{"n_layer": 8, "d_model": 192, "n_head": 3, "n_kv_head": 3, "head_dim": 64, "d_mlp": 768, "vocab_size": 790, "activation": "tanh_gelu", "norm": "layernorm", "norm_place": "pre", "norm_eps": 1e-06, "positions": "rope", "rope_base": 10000.0, "rope_fraction": 0.5, "qk_norm": false, "attn_scale": 0.125, "bias": "none", "tie_embeddings": false, "parallel_block": true, "init": "normal", "init_std_qkv": 0.0368, "init_std_o": 0.00919, "init_std_up": 0.0368, "init_std_down": 0.0046, "optimizer": "soap_variant", "lr": 0.00684, "beta1": 0.95, "beta2": 0.99, "weight_decay": 0.023, "lr_head": 0.00994, "grad_clip": 1.0, "warmup_steps": 200, "schedule": "wsd", "decay_fraction": 0.87, "decay_shape": "linear", "final_lr_fraction": 0.1, "batch_tokens": 32768, "seq_len": 512, "doc_mask": true, "z_loss": 1e-05, "train_tokens": 157600000, "steps": 4810, "dataset": "wikipedia_en"}
Each number is 128 + 32 x the weight over the matrix's rms, rounded and kept within 0 to 255. Layers, rows and columns count from 0. Numbers have three digits each.

# o: layer 5 attention output (transposed), 192x192, rms 0.224, rows 143-178, columns 0-191
# v: layer 5 attention value, 192x192, rms 0.246, rows 144-179, columns 0-191
o143:159125133129100084177171194165154145104138133114113095194130119125081125066160100132112129119061095110084121114190134098164134145169101125137111087129116255062097122089173120106083185165117165070141151116091139120150136156119110093147138142115130124147122151170114136112066084171110165170186133137122123138115098090140154109152119105067114141150176085109131107113139149108181162138127115186127108165107086135194078174115112111146081138147127109127147200129160123142168168144196161087125137142167179081130078130175106141132147126111127120090131125200175117146160111165132157121
v144:138103130141133147148104159084127103104068134114155102123117148120139130147171132137094199115133129127172172163180158077128123145159126170114126130176102138116107115111145087080126166130143104139073117161188128130074136121088136146109117116145126141083120125118125130121141140163138142193102134103149135151126104110082122146121174119128146134141176173115192143125123125149123103110086170142140121093147144088081127133156098120118114090114165096102171123120105076132137178147130142117118103112126074130126167138092099081163113117140175174138156120086109169139105100162114193174
o144:138109080113157116137128137085085127153132172088146164091118154094138153105146104100171144161077125120108164143146018127105157113112058086135097134076099138123088123119156128089148177105187139142124072114162064139103109140161226128065126184114160141104114126068139105091125103131157128122101116134103123108158129113097113111117162152087116107107125127091165146110117130159177141109106116134119140138060152133084087136163084136166118125098134151149198154111118141112096120156130173119137102118092076131113113113097096109131167105104097153177144080191151157131138125045131173155
v145:105110128112109135135141151171138114139108109093152096111121148129125132080118105123145147142105085112113134109179110055128146125126075072132130106115108180126137141106154086118091131097138064132132136194141104101140158142150110123137149112132123151125153121166104101145190128136130123129112136113121111137121095150097054089170097143100134064137097158131169131179148130087135145127122086158096120167141164121094106136155162092143102173119129090149107174121142174137144138151163148171120154086149155163165124132121144167075166073170134052085156198128133129167080150126208148097
o145:138090146182155078106032132119200128124136134136127065111166092148139140102138155132122143158136146094127091150165074106063145180149138162115116153117118128018125075102154097134097137096110089100169122131124141160109104092145125073132155076120112106123174110156133121127133125137130111127138076107073158165107134140144078125103058103084186151140070123132152125127113095115159108111105077146136090144162192139136069091130145102106162138124143119121110132115155114099108114167176187121122145157177122101167121160121112137170107054154139097117091133090162159146103153112138124172
v146:134138159153134138131164138171134138109110062157101150096133129149147045129127150094183137089118131110149170075126081116101137143145081091205129133117149135153116107175127104119097130151097144166111094109146102072120088093108076147160145119140175148088080144130165090144117132132091121117174144142162137183111177120167115074096189141142130141102090181202148142077141109121116116185094099112120075128139122124144132102157149132103126108087099125159107139148134117189189116157118140166094151151140106206115127141111154141113107137125149165125176109138124178091140155123093117143
o146:156091160154112159118151103176155149135129122152093156109097122147186112151151125120145091111160125139124100146111102157120109094097106183156181130099161082187148095160157114086140150096125165100100121085106150116091067131102101121143147085066139133098043120141166154122124130083085162159140134107126119147086153121133143093135114128104154125108059126155142167107060129148121156180103209082119109157077105155159099098152067107158167116177179107138112128175093170093154092153126122124119143116140085143122178188116148089124096068128099126072132131172125154124088172062115145105
v147:120174117122101131110110141137107130145199160087050162174123090172116135187136115158147063150145102186180155146089031141145112097109111110096137108128137159140088105139134152147171148110127132121117132114131087103144124132173163156107092120124118091144110139136148166114139119132108128124089102130141127125131124099126151181122128138161139122160135115120156098149121136125066189165125111131147148135141127138095090147187152150096165110109148125102144100131125128130092146146138146133113097169127125189169131117136095159143140172120128144126104125130109134112113040108137156129
o147:148176146115143155119096172152068141080157106138096156148147107127159171143078109115119151129144142136133131153119113127084139128102121120182123085067179158134091129164104177112126172136129080112115107154159147127117208157121115160089124121114137120115165123181136148081120097178161124147106128100119178144138133088117165173163107125182106136139136120108135153155108156097084149157175126100118173092156102145122139089139144136117156123152130123125115145088085095172161081140158164104056067185140140167128131132139142184105126162113149141124101149153135124159134124093094104137
v148:112178115132074095206092099132149128148125132178139160091182134151129090106175145097083114117116102113122133145127097052155135112119133152164066104093151132198121111125102059107148057102098115129167138161066156173135158142109115155104106141156120145184157105209157097145181182082134160073159078178127143121159141149171103129094127089130126118155156125125137111090136157116162142166162188116153041131124077138135095107087139154124151078146105183129093101129065147091140086110143148143119117152114145131136100134115135121121150096101097084122125127133175171137110169151128096095
o148:114145141168114086119116098144167171115132066156103139127099107150111170187148144105135102139146119070114035163130058108184072116139104189092114055143156081125133140143107110099118151121162104146116167084142119160163152142119087139134105105161106101175123102123147089116190196138093201168091080173138107108094117139147137123118186164119129076121128114140076115129150104103161149119131158140163089110070085093156198124102163209067146123185140134159141077097140141148146110122155087142129165150169140073104076173168083138088143121098113140076139157128133144162095105121150107070
v149:059164129171119157162162163177150142169069109171151096138114116135095143121171074109153129130144128127190134173123173094121149149102083158150094182086128128127117083117184118128098174145108120056167111101122131095108090130128113135182152138110110116080090062122137119129140139133130143177155143099132117167149079095112064125135133061166089151114147131140069155153163083164132140121146143119130173118094130115154086136133116134100136196116149043147158131126167128117089096136138177189101120069104122148138126148150184135088120161106122124066189121131074114097154135149112130140
o149:107104157129097117196162114158165122131132149116130193115112115089137101112140076103125125105149168155137117097156169059108135140112161097166111192095146131084082128119216132204176155102170149120150076115116161104151083081133136108130094166082085088075069142088105147123167143113103134150136134084064201120077103120127162221137156087098129140099070138090130134136093080127125184145148162122176084121106106105134115180167123094146161153065107087132138111163110161128095120121177096146104144118153109127124130127147162145163154098145159140069186116115165124087197166143167088115
v150:101123119165094066099146157136165152115124107122108161137137092163180103132099124102146101172172148111144125126130113089110138192144173116156130096123180127156156132126154143105062142055129143127084130139162096135104124092136172100128096158171081105195078072136173087127153136183150103139074137128141139128139077110146197125148099116155117156115167119091117126103126086162125095167084174124111134068094103138091164089114123068155148073151131173176133136107119073082147178151169138124119173141204137162189115132135132147076069107130132131159122171143138133101197146122109122106
o150:120051103114189110124166147181127123108164073157076142101176090114177100140145169121152147112112148087147092162141091146127100113167146137156175151140146097117092129111142110136108067168151121131097119116111186151089138164174127099168139168139120151156118109156131074135111133117134127075129122116120090092112123162142082110094128132130102164149113080129143122125151048162184114164128071105056160075061161071102099133085093139094092114116101149150149094102116114061182102107142140116128081126143105166095142163119129086119119163188071107073119110140065083099150123143142172045
v151:136100133114133200145132109122093159091162095115159105123149122062127079106095125124103092118123118152116131153147106127103158104149156142118147166069114162119152092134088157166190064147121120191094116113140123174151126199159171122083177110122136141162165162203124154161186132117112134068095162130115133179094148166202136147126152043104109127090088119083122103112122170075152124159151155170097240089106116174071102099098127110057097138087247131157122091132158114137070069124092144105134110109110108120106097159133130133113175149122132139041080136117127091140094153141194099136
o151:108127233134066143147151107176103143086137101072167110154181142087113097093149135110087158153151121064186107081123149097144164119173133108107067157113107122129152105212073127115167110109106040145134114133144145160127103069181178131122198014161140145114129039111152108129220168149103140109119085146140166134191142081138182132159081136118149087134174134173158152167185164122119092137145133169114141157164079072148175088097079137140090105117116123120136074119134133131077092106136194177207141097119112143131109076140146204125153107130142171116064098119136126107105131115165121058
v152:089093103088119163147127147140141101131145130087110160142141159165061141127133127190101139150151174118147110118111060125070170127131192134117078127161108182152092128152110145086166125133107079104118112162187126136118065114138202128147091144119110060167087122115096181096120159096165138119193136138134131112153068117114147179131093099156085192126122128111121151179123110137137074121098107083151144121151112110073080125135115198166142101168169119151178035081190161120052123059111117076075121116129118086188071206128171138101109151095166142113162125136137119148154103141137084116
o152:099135169122091132161156136129103088129125204071096218080117155081104149048082157102129149113179179099134139122180105135061156132176141139172124128165119126111171142132194082082150110124179108088127148199105159134131105115163138102187094074068077077126133195173099174097129126119166104140079086166113123097119131144117185116154184126139086088134144116101084147129157132155100085153110167115086159021132138118083113173068125155171078104090122136097119159108081106137128130085154136133097127122113138047155085144117158180139127173092177115157124180185147070135146145138151135072
v153:118112104120107125071115087184138164092121133087116128129123115122104102102128177140118110173098103154122135095123146196148091088140118127098133123153074124092094144188113141056084142156170118104141140127184119129117114077125201090123189144128124099109138128127144132136133132141139055104126132134201085152069129138199143090138099106161143096135149115087081140104097179076132125141162139110103130099113141110084133131114132090116143103164164129116134171116183144123093160105167132067168123161173110091172148111155111093148076097147150111171096172123101114133140097113160129078
o153:134090105110170155088123126160101134136143101170122088168129154114116152100170131134098225085128102152075112066151116172118118093178130130119080154126112094145159137119090154130117154166178129112034098152087115095088157073180156137146139149093088123157124128169122143143152151180168113125187120136184132166134136144178133123150093109192150136150145093146143120171123155078154115073144091138065097079130186110080115163083170110166152093154106122125110141131177074134139101136115152117104115079102126095142109136141090156187111137135114139106124167105133126068124173134127101112
v154:090097188143108174090132176097152161122124108165132141139131175135174103168142148072094128141130147124192120160153135058096102158165128113166122133145139142103113108107129117134142118111155114105120085128104170124136101098096132131128100051103134097178101111139087107116146112120174082150129139155123155137094125144213110150060139121163159106125082150147101162082160074139110087175090220170077081085072120122164125044137115113124184083135125171203149154134156139101155048173152136142129154161143093185112122144099082116097171128147140142154133152126140154130117167084116136101
o154:092085195152152127101200158161169126171094135099090121094150133104173087145088143094107078077167111113147103144132105070197146143122114093160099155138141062131094104059126091093098128145127130164109124029062129161092141073140242109165135150108129107153082116143178111077166120138104057184094129170138107118153125142123117134143163177136128139115077116161127133094115107100079137138180144123128085140095086107117100103081122152118135123122114142174141057140144165099100092134109115157114102163170161161082155122124065081125164116143138090084145133153149105111097098063101115139
v155:113116137057123129112118090107145110113157147124123181109069090142128129136147186154110110113132137111114138160132100187109076110121153134130120111158156153171076129204110109135117147139105141142144138122139089144129160130125130120072098177118126119107161203135087159135089080157146139138126146130139151122140141120107138188082160143107144148205143095107097086103124064177128109038172152101159144151101163098106105156141134171128135108141092117040119093088094105128100131121082101127095125121086114096097113085163078132144115161132123097119131091173152144164141046150120149112
o155:171115133054114169145173179111104123089090142177135092137117115142077109109120116193152131113096153139100156140095157164122120120110125155154151120088118105149180156130158137107106153140123104105151112144142156104144139091102115180075140186152178121122097153053092128135121088100143086097161119110148106154176155129124161146120159111145108087151212149106109118038121159129139095140106140065103094113092058126070132133123123194118145111157108111138151160073085103178143082155143125134135152157095160128129062134150099157104123143116073128135132143143107134099123060109093078149
v156:129136149140180072085078131201097158129189150135137114128160117151085167174134143157144149134133125123065114155170116127123124120164131067085097114144141098112104120116164075183091125073110106070138121128134093074137155067073083075142187161161102115159014123123141116141131167125139082139125171104084135171082165116124101107125127115111124104095150183163066144092157123093154108152136116153121087107167112105156104148119156161155163118129113174154147076161140121186129130127095119109103147184140086148117157114092168085199139094138125106135143175139188126118094130122085116133
o156:169126139164163132072082080136116151144147114104120081082138182150098191131108119102127131097163099132121119160124090157120097130129130127151131147159140070144146150143112152129133133032113116106071122074129106138153116060054151146153147167120062085143149125155172090149124111084149159151122173105114142134135108171143103157122125198152141151106098103125097084131173131170203091149087193191129117079199140155156102145096123162105143124091160129144170053163067096152171159113091122053096135171113122118163140134123144094174146095154140171143131122191138099123116110160137154169
v157:116096106173136131171128134068129102110113106156126053122175152117079126123094104094169082147058104120131088114107164146122161097127112127176138130111121142139152129163110147090116124124170093111117138163104190135119164139160181102133145143069136148083160133145105125121105092101090133129135156126095213109165148160126117096166154095127118168134098137087109118131074090162127087148150111144128112126104138133115147157131122093137135135095103122142106166114101144119179098160091105141137153138091135182174104135081117129089141094111130156205156172157108151118103123137127063131
o157:116172145147140084145148149138155125163135108171117140126165101147139114109198091109128155123110084114098099105160163075153156124066133152126114135102121157145138110138088063110160086134139114107155101108151128126069122108168128139112085132100138139154141148088153202149050124099145111129113118166113104129083131154099095072138114079151077111096117081145148097125123139139065136109141173137143120103100142101178162104133099146101111140066117169109132162074146161115132145162106137158173139072106157132200070091109109081102137116158096117148165146082097162126074129208172135130
v158:118162083081129137082097133115113129124123148141071154139135152153129142122104123094110085105169161127064161117127168087101169095126139135140125113166093111134217129217101131081170117192120141162144100118116083212118124132090114108100189175108182109198229129125086201096126115099131106137122109198185160109137149181117208133072126084069093068136156089123103088138097081135071027093110156150105116086171178126166121177135097117172063087101133157137158158129143113137141084172111083136163168183069193119183153122169088114137116108085052131128069108139128156137098175104163084122
o158:135078081097138136098103174130169187141075146183047181174132162098190117115128126146134153154128118128111143110158107121152141150148131099112111111133114128148162124138055123119140096164126128146109129115085080182160090126120121147047136110207146123137136193111108181131089099161123124133182151154158157072122077190177138140086188112154115134139135101109185199147158113160130062198109153114100179169188173146169215135122121070093045050150100120132067116057133162126129136169156076199167103119156157065194173096125083153110159144109126183141089111105059150163062083126095107102
v159:183157059124113112178134136161112150107146166139132158103142168126078187133199116114155105138094136170090133144096157129114126090079106126162089122123109108132119095158089150147078133103178132108125129116142169166136178196149092123134144173122157129088223134112095125121146145114126105090156105147125133149172125109121048137141143174134125089135133146157084135129127139124151098101145145182177188103133113144144139093130114156155149119081047105116081151120098106107121069110079116142128088133138116169157081157119144114170120125135084088203165122145075170123098145131138125095
o159:160168120142145134141105128142141184136110164164168122139123101124104143164207114146099108118126142117148088129141131121158108097077149074107169137134115116097165122086053123173144152180165218117112179123150101148140186096081061143139080168081081144128164143037144193155100156187101106178139101178120125130165110123106145183143099144150123146199131123166136167127134156142146092111111136140142106130104138108157135159156140153061169137125083061151107105077082123144118147140122104142098133104158209098162152108106110129141116122052134116175122146176125160092147167180173081191
v160:117153077146145115161104118108070130178105110094179104089129086129154115154077149165151087121094169105144112149101122164164144118089157142212171162093131126100171142062118201132095136146141151134107157137119133138083119133139154132107181137134179218148121132086121082108098065118145135126135139100166074078153124147118117117092137136130097099118124090145168108094109157146143162125165151102142126124068110159091106178123158097177090095140138164170116182151150090157152139147143191121111132125086120144120105174128134107131070111110131116098103132141133144084155164129102116117
o160:136118140134145118149085108152145125102125068137135102118112106127055151182137153138163140121132102159148148133141228137121086129132131167129187154090096178099081154120138178068133085105138163171081138130157117079134162164202140077113161111167119154145094144085160126127159094124094157101135177150151132090157137124186143127110135102133158131093108137108139119175114084106079109123124153069116141140115133062122116100146088150151067142092145188103156183119123116107142100127121113094099111064109114123134144106099108106059093077084060097164153075138123144125114147172128153125
v161:142136119129112135092124178147130112112177169128163079115139060169167127164101102114150092166169132054155072142103126147118105186131145148043126103131180099139090096111091148116119144118084108164182110161120143142166130149118119108163143121073125105131102116131151138123135132180141149160164122114150128070099130143148152143130134151158102142107149122156108114110175114135094077102084142154142092081122066170144199119098146077105166119121101152181105094148143091130109156150110096153120135204136123136139173142068119095127171146143177115161082109109124181142092098068123092179
o161:143116152076138144118119134148116085074155106109153126176118083142137105150099185135129108148113136116147107102096122160141149109120104147117103169126151036123081157141051132118138080135190091101135162072099166114160165125130170051166085223112146186168068137118157153092103129141055108142096082150122067069106131178129133116149163174147100170090088168104099127080151164101149117159125147168115122111146153130161151096098144106125074127073153151080081107155150093160146099135112101090139096165089122167118092105112172147135158170148115109128123166122111116173163062105113125117
v162:136140109093122152121119118214153111120112151062128109156167128090114121176127157182109146134176101144168116088127156085105125144118141148112073147129137113145099132103112103155125163126115137100104147168152133148070109136180144109115132120148068162132123175153155123097157107115129161100104153134170136051120160111130172145142112109122116108126191065121118150193127092154162114179059086134088158117150096149119123075120116097135083194163143129115179126109117160134111114077147094178148098104103142095142087116075105092168145095128128123070122159115139115150081122155162133106
o162:133149185081111145111100093137140150100121133082160108137140102122126153152148129121129140123155169116174139120191070133138129156067093090108109198182157168082161176088111168144136136155126166051138176148059157156104152188139164148101136144159167106145116155115136080118193163138163085121118101151105087122085058114146115085117093138091140078119163137147132146145111115140108164177082067111156163100124146125079091153101149126153095139098178121121192124102133140157138156129136152105172112151152109059191117098117122133088132152134120148152099113075137120133150062148133108107
v163:093167161104131095098112193076089078123121132080174136154147161142169148072104109034211170130138095091044136110127137144155133106162117126105160119165100122131113094084088171166087137101166155113084063171091139092147135144116184100148171054161124142090101093119067107143122134075167094115158134101076105140122218176175115132126106152113162082101145112157162096135152190110136127090150163073157082089124181114120162175127109108151191103131158134089134156138114087152184055166121172121124145130118055197159170173112194127180082146197134133119071088106141130120128129085153113125
o163:115133128161122122122072170117137166155120182129148147086123111150141104184106159069108143171098090136169167138171173161144156159151156137136113105118167044139072132115097133163100162104168149125064096122203093199157167120144125103087134087150199149110120152124117136147179165155159126120139134132088187216155090104135142148127094120184101132103115073131153065190092141136140133131135086157045122131096161130194131087117134145190127132157106158135180148132131148138120150141118131153087121146152123148162132136131142076154124104139132067155177096141162112171111095121179163151
v164:126178129111114100135082090060140117118090137163189095127068107149116115094108140123144119079138107082109199160162073143129102107131126150118138147132170081175180148104121101138096168124131140171226089136114123171176125154150120112102043124150153145111128150160089095114127151098098124167070130126136096097126147118126143091143096132137108129132140053066156166135188144171142191085182183110124056104132106178060139116093159185132103150088171116145082080112058124138183130133147124115189153167092123149061130204137101182123184119129096136147109117182135125133126120111129173156
o164:128160127174087101124104107091146129076115136180136075077084070190143105121090078153107094151149038110121109113150126169151114181143163133090144099141136121086076165150126170082128100200123153179164141116115120134127134138110100129111101126194180177103111115151154132134118147133158155109142140129200166080117146116155117110132147141154170131094158158109153166133168160197129143103140177141118084161124085134094106032136144163145161146062146133136130108103118133124155103114215112134129169200135028192090088107149132162086140125129059107110155152161171123031149065109136127113
v165:104187179141180150147158190186139124149153109106130098100140194117075094098144133116090157120111109099098165120152100122137132118085119136157124060132148155121142084125173135119093100146145133117123108173134126106131110139152145117113085128152104180184051133128166102101178133058181151124109129157163142118164061121168108100107154120066132131090146159082143130145094114125148101137076093092136182142097117167103148157115146085099111050143090141118107153124186137165156142108178145121081146133118139100133135180133157171072093132108146081114095093107170071125128130159177142141
o165:101137153109104148181121188215140136140137121096072127111174103091101093135140150125201108157104125122160144169171106124074151122195148082096104129159076171113097087134163136106081088126156109100097143153122085146144078109132087125120202121078096146138098147126137117184162128102085204103092120157145153182128114096170082091137162120098142101130085141143104090129073081141183140151119147119093108126076155128102159054103119062089178115180186137163137099065123155099148131117077120068098160139145115145171115170107107118110116093148138166131109156124151131171134077196134110106
v166:211064132090111199171146109208160083177114166141108129135160179129174136137094130134109110111105128124111088109125086126125099088153130142160153091159143147146098144115094102182137104146145179122121132134100127162118154103144119133101123136131158074091163179202115184131151118182119171080097118182087148110147153054151163114077142156083127154081163130114073121203133129160105104079117146115126100128208133095143131165156078141169180149163146138102076108143137155150099156080126048095124119106131180165121134132120096108157126141094120125102128037081154116122116145186097111180
o166:097111116130049070097142144031132113059140173162140187193142126122120123174127130096127112142128180167146111132136144156166054129103126115120061114169077067188130153113124078165125148117121115154195205141120124091119122070047083142157136150132182070108148170138124130149139070100128132150113153137137085157180123096131064100108120190084090076151166135095070111116151131113126094141136122088114139089161183148110098137080087081221164089155139103108076120088148105173165113194154120106092119081186145149131124158111147106094153179067144141110082076159140127105128125128155134113
v167:126103146127082166155145089119132108157174168152120156126148163116030088132151088163162095109167094184111127126142141107093135111095167142089124101111136111095176156121144164098153120115155159146119152093116169119099140127116171089097128128071161150106173178201133126081138131161089213070159091092112162111129101112130138116189128149119131154165170122093096121201116097131124127140145017178094205159143147138104118117164123150146122138148153116126061148113128182141109176113122123077092093116115170128064105127163189129126096150072074143153099177084104145089094104212123095070
o167:191169182105142114132117139145129123127101113133133129165114111141140096090106082150119164148111109170174081144132118109120147111127158074118103090167151198144154185141162134163106095138115097106181160132085125149099124110166075137165178130160085102076175093144098147128107129144126154163090111125141112073181122144149095107098089136092116107141175115111109112181128205102127117117119099137113198130110136069182167152185102103152184109137158128086113169118100134204087131166103129131084129073064147084196119121188138115105077138119100135129106175150119144055138146198148174154
v168:088114098086115147143171102091141122125146127141132171199145129128131120180059065164118128093098131118138078135093099146103127102078072091143155124154157177060189171141181116108135134122137152116181136099108161145127129119111152187124081157104138113178208153148136100163172129220107155080107109139156173051181123125110121105090122134157119141136098142103132117202148137164120107139136154121110104124166108137106110114098140118092080149223162053123155170087137133139121126077166110172099159161151135136110073124143109118076134160115109169164150142092052089138134137143157153089
o168:149151123075162149107154142124168101089142136202111149149110114102106123119087092057090091134128133146139085121136083154113141160173128139080137171072101201143128144080119129173079120216114154118178111105146149119110151121170174197174137106136146115107145173108119192129119147163095154155121125171070127144115163134146125130210082148142111134099164143084069146151144117123071091140106127136085108083148131150120117118176091082150126157167069101136115114115078109131104193119164136183131106104152162133108110110131112174158114143170131135094140076093120060089117172128092077147
v169:114133154119143162107146112088107111133118124136144180101147093098128074102132124140114120087121124096156136127122141116138141102088063098136118119091164134097118116126090127201162090108107155129181154146137133125132100154166111126080108150110179175084125120153138117115161112145093139137139161125097169116110187140119132098126136160110101162138154125108153145116154109147125125090125149142116186058132155140094059158122154133090143135120144083098152118090114132144143204125146124102182097159118151107123104129087133107103119108101119104159144142152114164132119104132162088101
o169:153111127117173145137143139136143146096092171094174133119149124171161115129211094176131121122166150121113094091146121116148125116156098129127138124144087112126125090172125130154137134179111129114162122121114128104107139118106073124111166130142148140098091096113126142143141141117145196113083139175108123127115160164156116185143101142161139180130132119114106165147144133123092100122126128155102161169128098073086085143179189131163105105135125213120131113095077140136099095142118193108203083131116104146132064138100159148089132138148090166105135146119150163133104111139170116129
v170:102120118084090124154098132145145154139128124139134105143185163116104184105074126148123097118109138112126121100120164109094109116097123152138123098128119132119144151152122109159188121171161168106126083120115114165104182162165081122123241114119110158191131157171115125171127073149078115139090087085072144107127152189084165154117139095148133085135110081117143099178124127101117122129165114094139053130147143125195086203122127173091139079129135195149153172139098149140100134155144083119093102112074154146120133151147103136110126153157076095094104111137157130151115127148105113120
o170:092132145124135114161130165137138152128120152130111090132160174116120178151113116132105108119110145157104182151080201137121129187085131157143093121128085136154109077112117128101113117133143060125174132105126144139145148106132126111175138130180149135163196161155130126119151076144152137170148148113138155105130073136091171188117089155114094099124178148155205104201135078111181104213153117105144110138174129149153193149106106159115168127139148179146081115087111117173116138154177109085163114091131154083106165093096081142115113075102072114102187148048125116142126114150128170093
v171:125176093141156135176180065121148138099130115152162132091126141183164064112139090155092116109099109115153105126142139181092074047063090133124094138101181094155121153129146153116152117152083154103169107101117159186082153140129106172120111083113057150053118162097172051115169157181093129125136109104120147086106111107136146148103107124079147129130202126133123124189137087146116149155200122143127131127185082094069097089191165103093163141172114119111122135108123181110151097138151139094144084117115128111086113119116132115124188113188149064146140142187138162167120097184093143097
o171:162128145091115153135132069101144159156131103139158096189128119150148092171174179096112125056112129153082157111148154135185139099101101143135134130129118164083111157125161115098074157156157129124141148101129153073118120135101120133118110107191088081117123084118142130108130133166137189142125081119144154088114197110144082151160144077139090043111161105112084151083132078136158119153128085134122143115151122149107166058216177095107167119158127088144181154138077119113134145198154176048135145129151151136118077090108110112094134087110101113080155189140167103086138146133111145156
v172:196161128141124104107128132121147156127166085164084068181087089104150115180159156146143110231148177094168109076112156133095153197152148140110112153110158076166080112114168139033087144111135130108117108117182133142076142108113125172104093110096153064090079153064175147156181175167081156125191156127158188077099127125122122115190136136149157063132147114152123167143210105169138133168125107095176092110180109110200114102165147060185111156134128160140149101105148150145117151103133052114095121094123130054133140161083106097183170080059161105146124131125122068133069104152154137102
o172:129172139136078132134154162141165102147190132079149119157087129150096118102147203126083121080163092141102194119102076176141099171119097100141158163174129094120134148117126122121098131107152091101147119056147151147078146145095147123122141203094080141100117156164141134086166082106075104045200097184112139060080122168189066085139118151109088129177112153086184076151173197136159179157115147083190127083128063134174130137125145104152073095125154114130166200129099154087219147093157116101101125108176135066146109088085194082173138165132152186185119120059104153110125193118158127083
v173:132069112143129111114103162140098089117065131148096118144146164080114112186106111109084152127093118114133076091150129105130179110107131174119095072153069172114136141181184154178116101126185097103087159141110079134121091124099124108130154163176171103146138110104129138087118157203187163082172120152119152135151152117123142166101126089111149166109129157124113132124046111089177091142106108169170147156108145116137118143126082178072184084124139140120128114095129139182068075094146128176151168141103160100128137100161121218071135118084107127068180118149120099147127170173097113153
o173:145102063093089165150121154127052145138195187152106156149163144070112120139135114079133134131177142141140115113138102129142130151163133114148132157169077202155201154074116097144137148133101119161098114134146108156103096107094084077175134091165141106111172112142107152162115112150100088126137113123129118110113098169096103149084178130118134076114100112226102159065123086126093107128092144092166141099141134164190093163103097151114194153099117198158158101135084157179057072106110107116171192093089115106164138121149142087147208118199168141123091091142126112180100167119099120096
v174:126088073161124137141140110132113123144142158133094136179136156144109099078124136120132157141116115104107143115147131079152112080154168129089107090112096127105123138152173160140126124059152156151151103155134128089154182129163104147119118110069165153108181112117119093100136155126102158074144146131098116092118118134099100168130169113117130184194117175070129127150075100091086146144111137193130165078154141090120088156142173152177107132136130099053129195122116136114150132105126092098131105126089118125129154065147137108122118155084119150074161111149167150123137122103184160147
o174:154147172114178140138093158120162134141099151128142127142168177171142126157117100121099144131116092135147085145144062098131112126141178082112103148090114174108158104136084127120163114112151094148148095238150086129114198156065063128107137100143207094101151129133107131130120098101163128098125115038116082134108066158129088192181146103051163142133152135135117157114168111061147129154121125117111110121113135121098163168120135158153116091151098127141131200127109161104097112163139155124133121129117162172134096161172147088192112107090086110121147142182138136178115156128140148141
v175:124175106125096093141115141102156112065135105104137125148152164121134121135134149129089153154111120121156152137151107179126159125122162133136182152155110162130117145140138162084092140122124131134124105139085129112129154065149195132151104127162126139203129096095145107122177116118141062102067197114122154071112151175099123108103082156127145141069086133136089152083179120157116186079144117111138093122048120139148149161142109094108141160164142177125166122113112085098153107141168113062117129148167142189155149102148107143108084110137123127144099084096121120120168130142147121115
o175:062194170153138117150092160170103115149137125170062092072128127133118096151132131106091137171140147154148159102172145168185117151168121145133166126054128174155145154112130129162139157129136109128106063099122138110100185090106225074099110133118140168193121174163118123134146128161143095133141151127105100126136143092099108102138080153132077159119134129135101094181146156118151178106107126097060061190107136128150107133122117167109095104153098182078127161109138166096147130108142124073075147182169157141141110153143088125096116129109073128103106119038095111137124092187123108114
v176:100164100120167164096100093102136080070096102147156156122102127175135187056104117068122140153165108094059142131155092160128137121131148137152100129179082124173130145142160127103106065126211119169175156183118158132150144085125140175144100159085059200213169066172121112088080097120158108110137080153079147100178158153053139151130184153076119108142152116071120122175099122124110063095126166104084132100106137110146081146148144141129129108154123099130146094152132157112094153119066114115104161174146068154112125126124079133097134134126117116119168123133146147107118177179129081099
o176:184070141128126087167116065114115155090094122128075144088099105171118128173093101094070148149099090117087137118180108145100069157149147121095117124136128088115138141156155124173049096142087061131144109191071195101119109120137123139133119178087155082154142120085132152182047107183137114102062127167125146126154152134087111176131159151139127133127133186155138150069141138140143100152174118130078107075122122136146135136091168102107157064163085156111122117126160118124074163151118146146166163129167109089126110078142119122105160121138071131162197138143063146173040082160134091069
v177:084148143161115157176137103150080087097126127107061115126184100105092168110112119108117117110148150172084121138113129052124137108168096132130111099134147138125144143140148155106122114081097111102106174092145173127138134136091130156151120158135133135129136129089183163140124096115117121108111101113128064152129130109116134154163125097164136124167118127121110105082118125122066093131113089171149145155148140168139122148200179108140135122161125143138090130078148186147124135097146035197091104115203224159094098139191139146169156155109105116127142166091062107116145093161102099065
o177:127142129112125121104016136153143175168118134124128127141200106136198139123104133117118164103152187123134110126080102125118115155174114148162159112173181182199105145184151149154166110066054119092131188097097098080107150120130096109149086148087096137098075101127106126182120098156153144139154061141095101144145132154171149155132076097102090116152120097149104157123120114094153156123200091142133081069173070144189129150109124119122136165154115097155053146093149134194109153104116108215089096127171109128135130134101132106164128124117139091140140103104030124067149158176122158140
v178:128139164111095136038071148103139155096076127124152100168154113138195144090155113086129103115138182144137142183151168114199112178138095112111080140160117113171116142176111138132111126206127138115103164109144076087099053103108111165109124121130107108079104147089113129139121096135163105186152109141102160165149107112145184133114156122142185156175126146145150139109198120142135166118141106186148065114180151127126146105145152164161120136080159093080147082189148102119094121073097075126160116072120144108148138101165104111132106125183162169091127105164153106127115132088108141068
o178:107048058139172192126201094114126137115132168129119187081113159162116097131091166109088086105155153141096083185079162135104155185120088071181137166114138059113083159125117177103118160111094117115095150108146074109139058141071138158048026115115126103094098091119049111118093127109192115130149066135128157127154125117175182125109154145152110147128137146135190113097115099144138136096176084146160135161169106121089113158154113142154152096161145120110117161143139116129095098153154189135141155138133131142176144141165091126151121143113112138098114107057154132146144118092108163056
v179:102127161114127156092142092130157158124126108161081229147138136154152132111148098142136114083163190177160143113104122075136157162118086120122165099142127150077162106172132150158180135153124120140119156123180126079084093136135124181097116180068126140107172114147141132113104128106048153118104122174143153119150130129071116124129140145186170118140093099066124112162137062167109116110108109181143138123099132105057116126169159043125099135158196101120122153081125112163100143109163114121156070125108171122107168071180103160129082191111158175124065122125108098121174105123065095147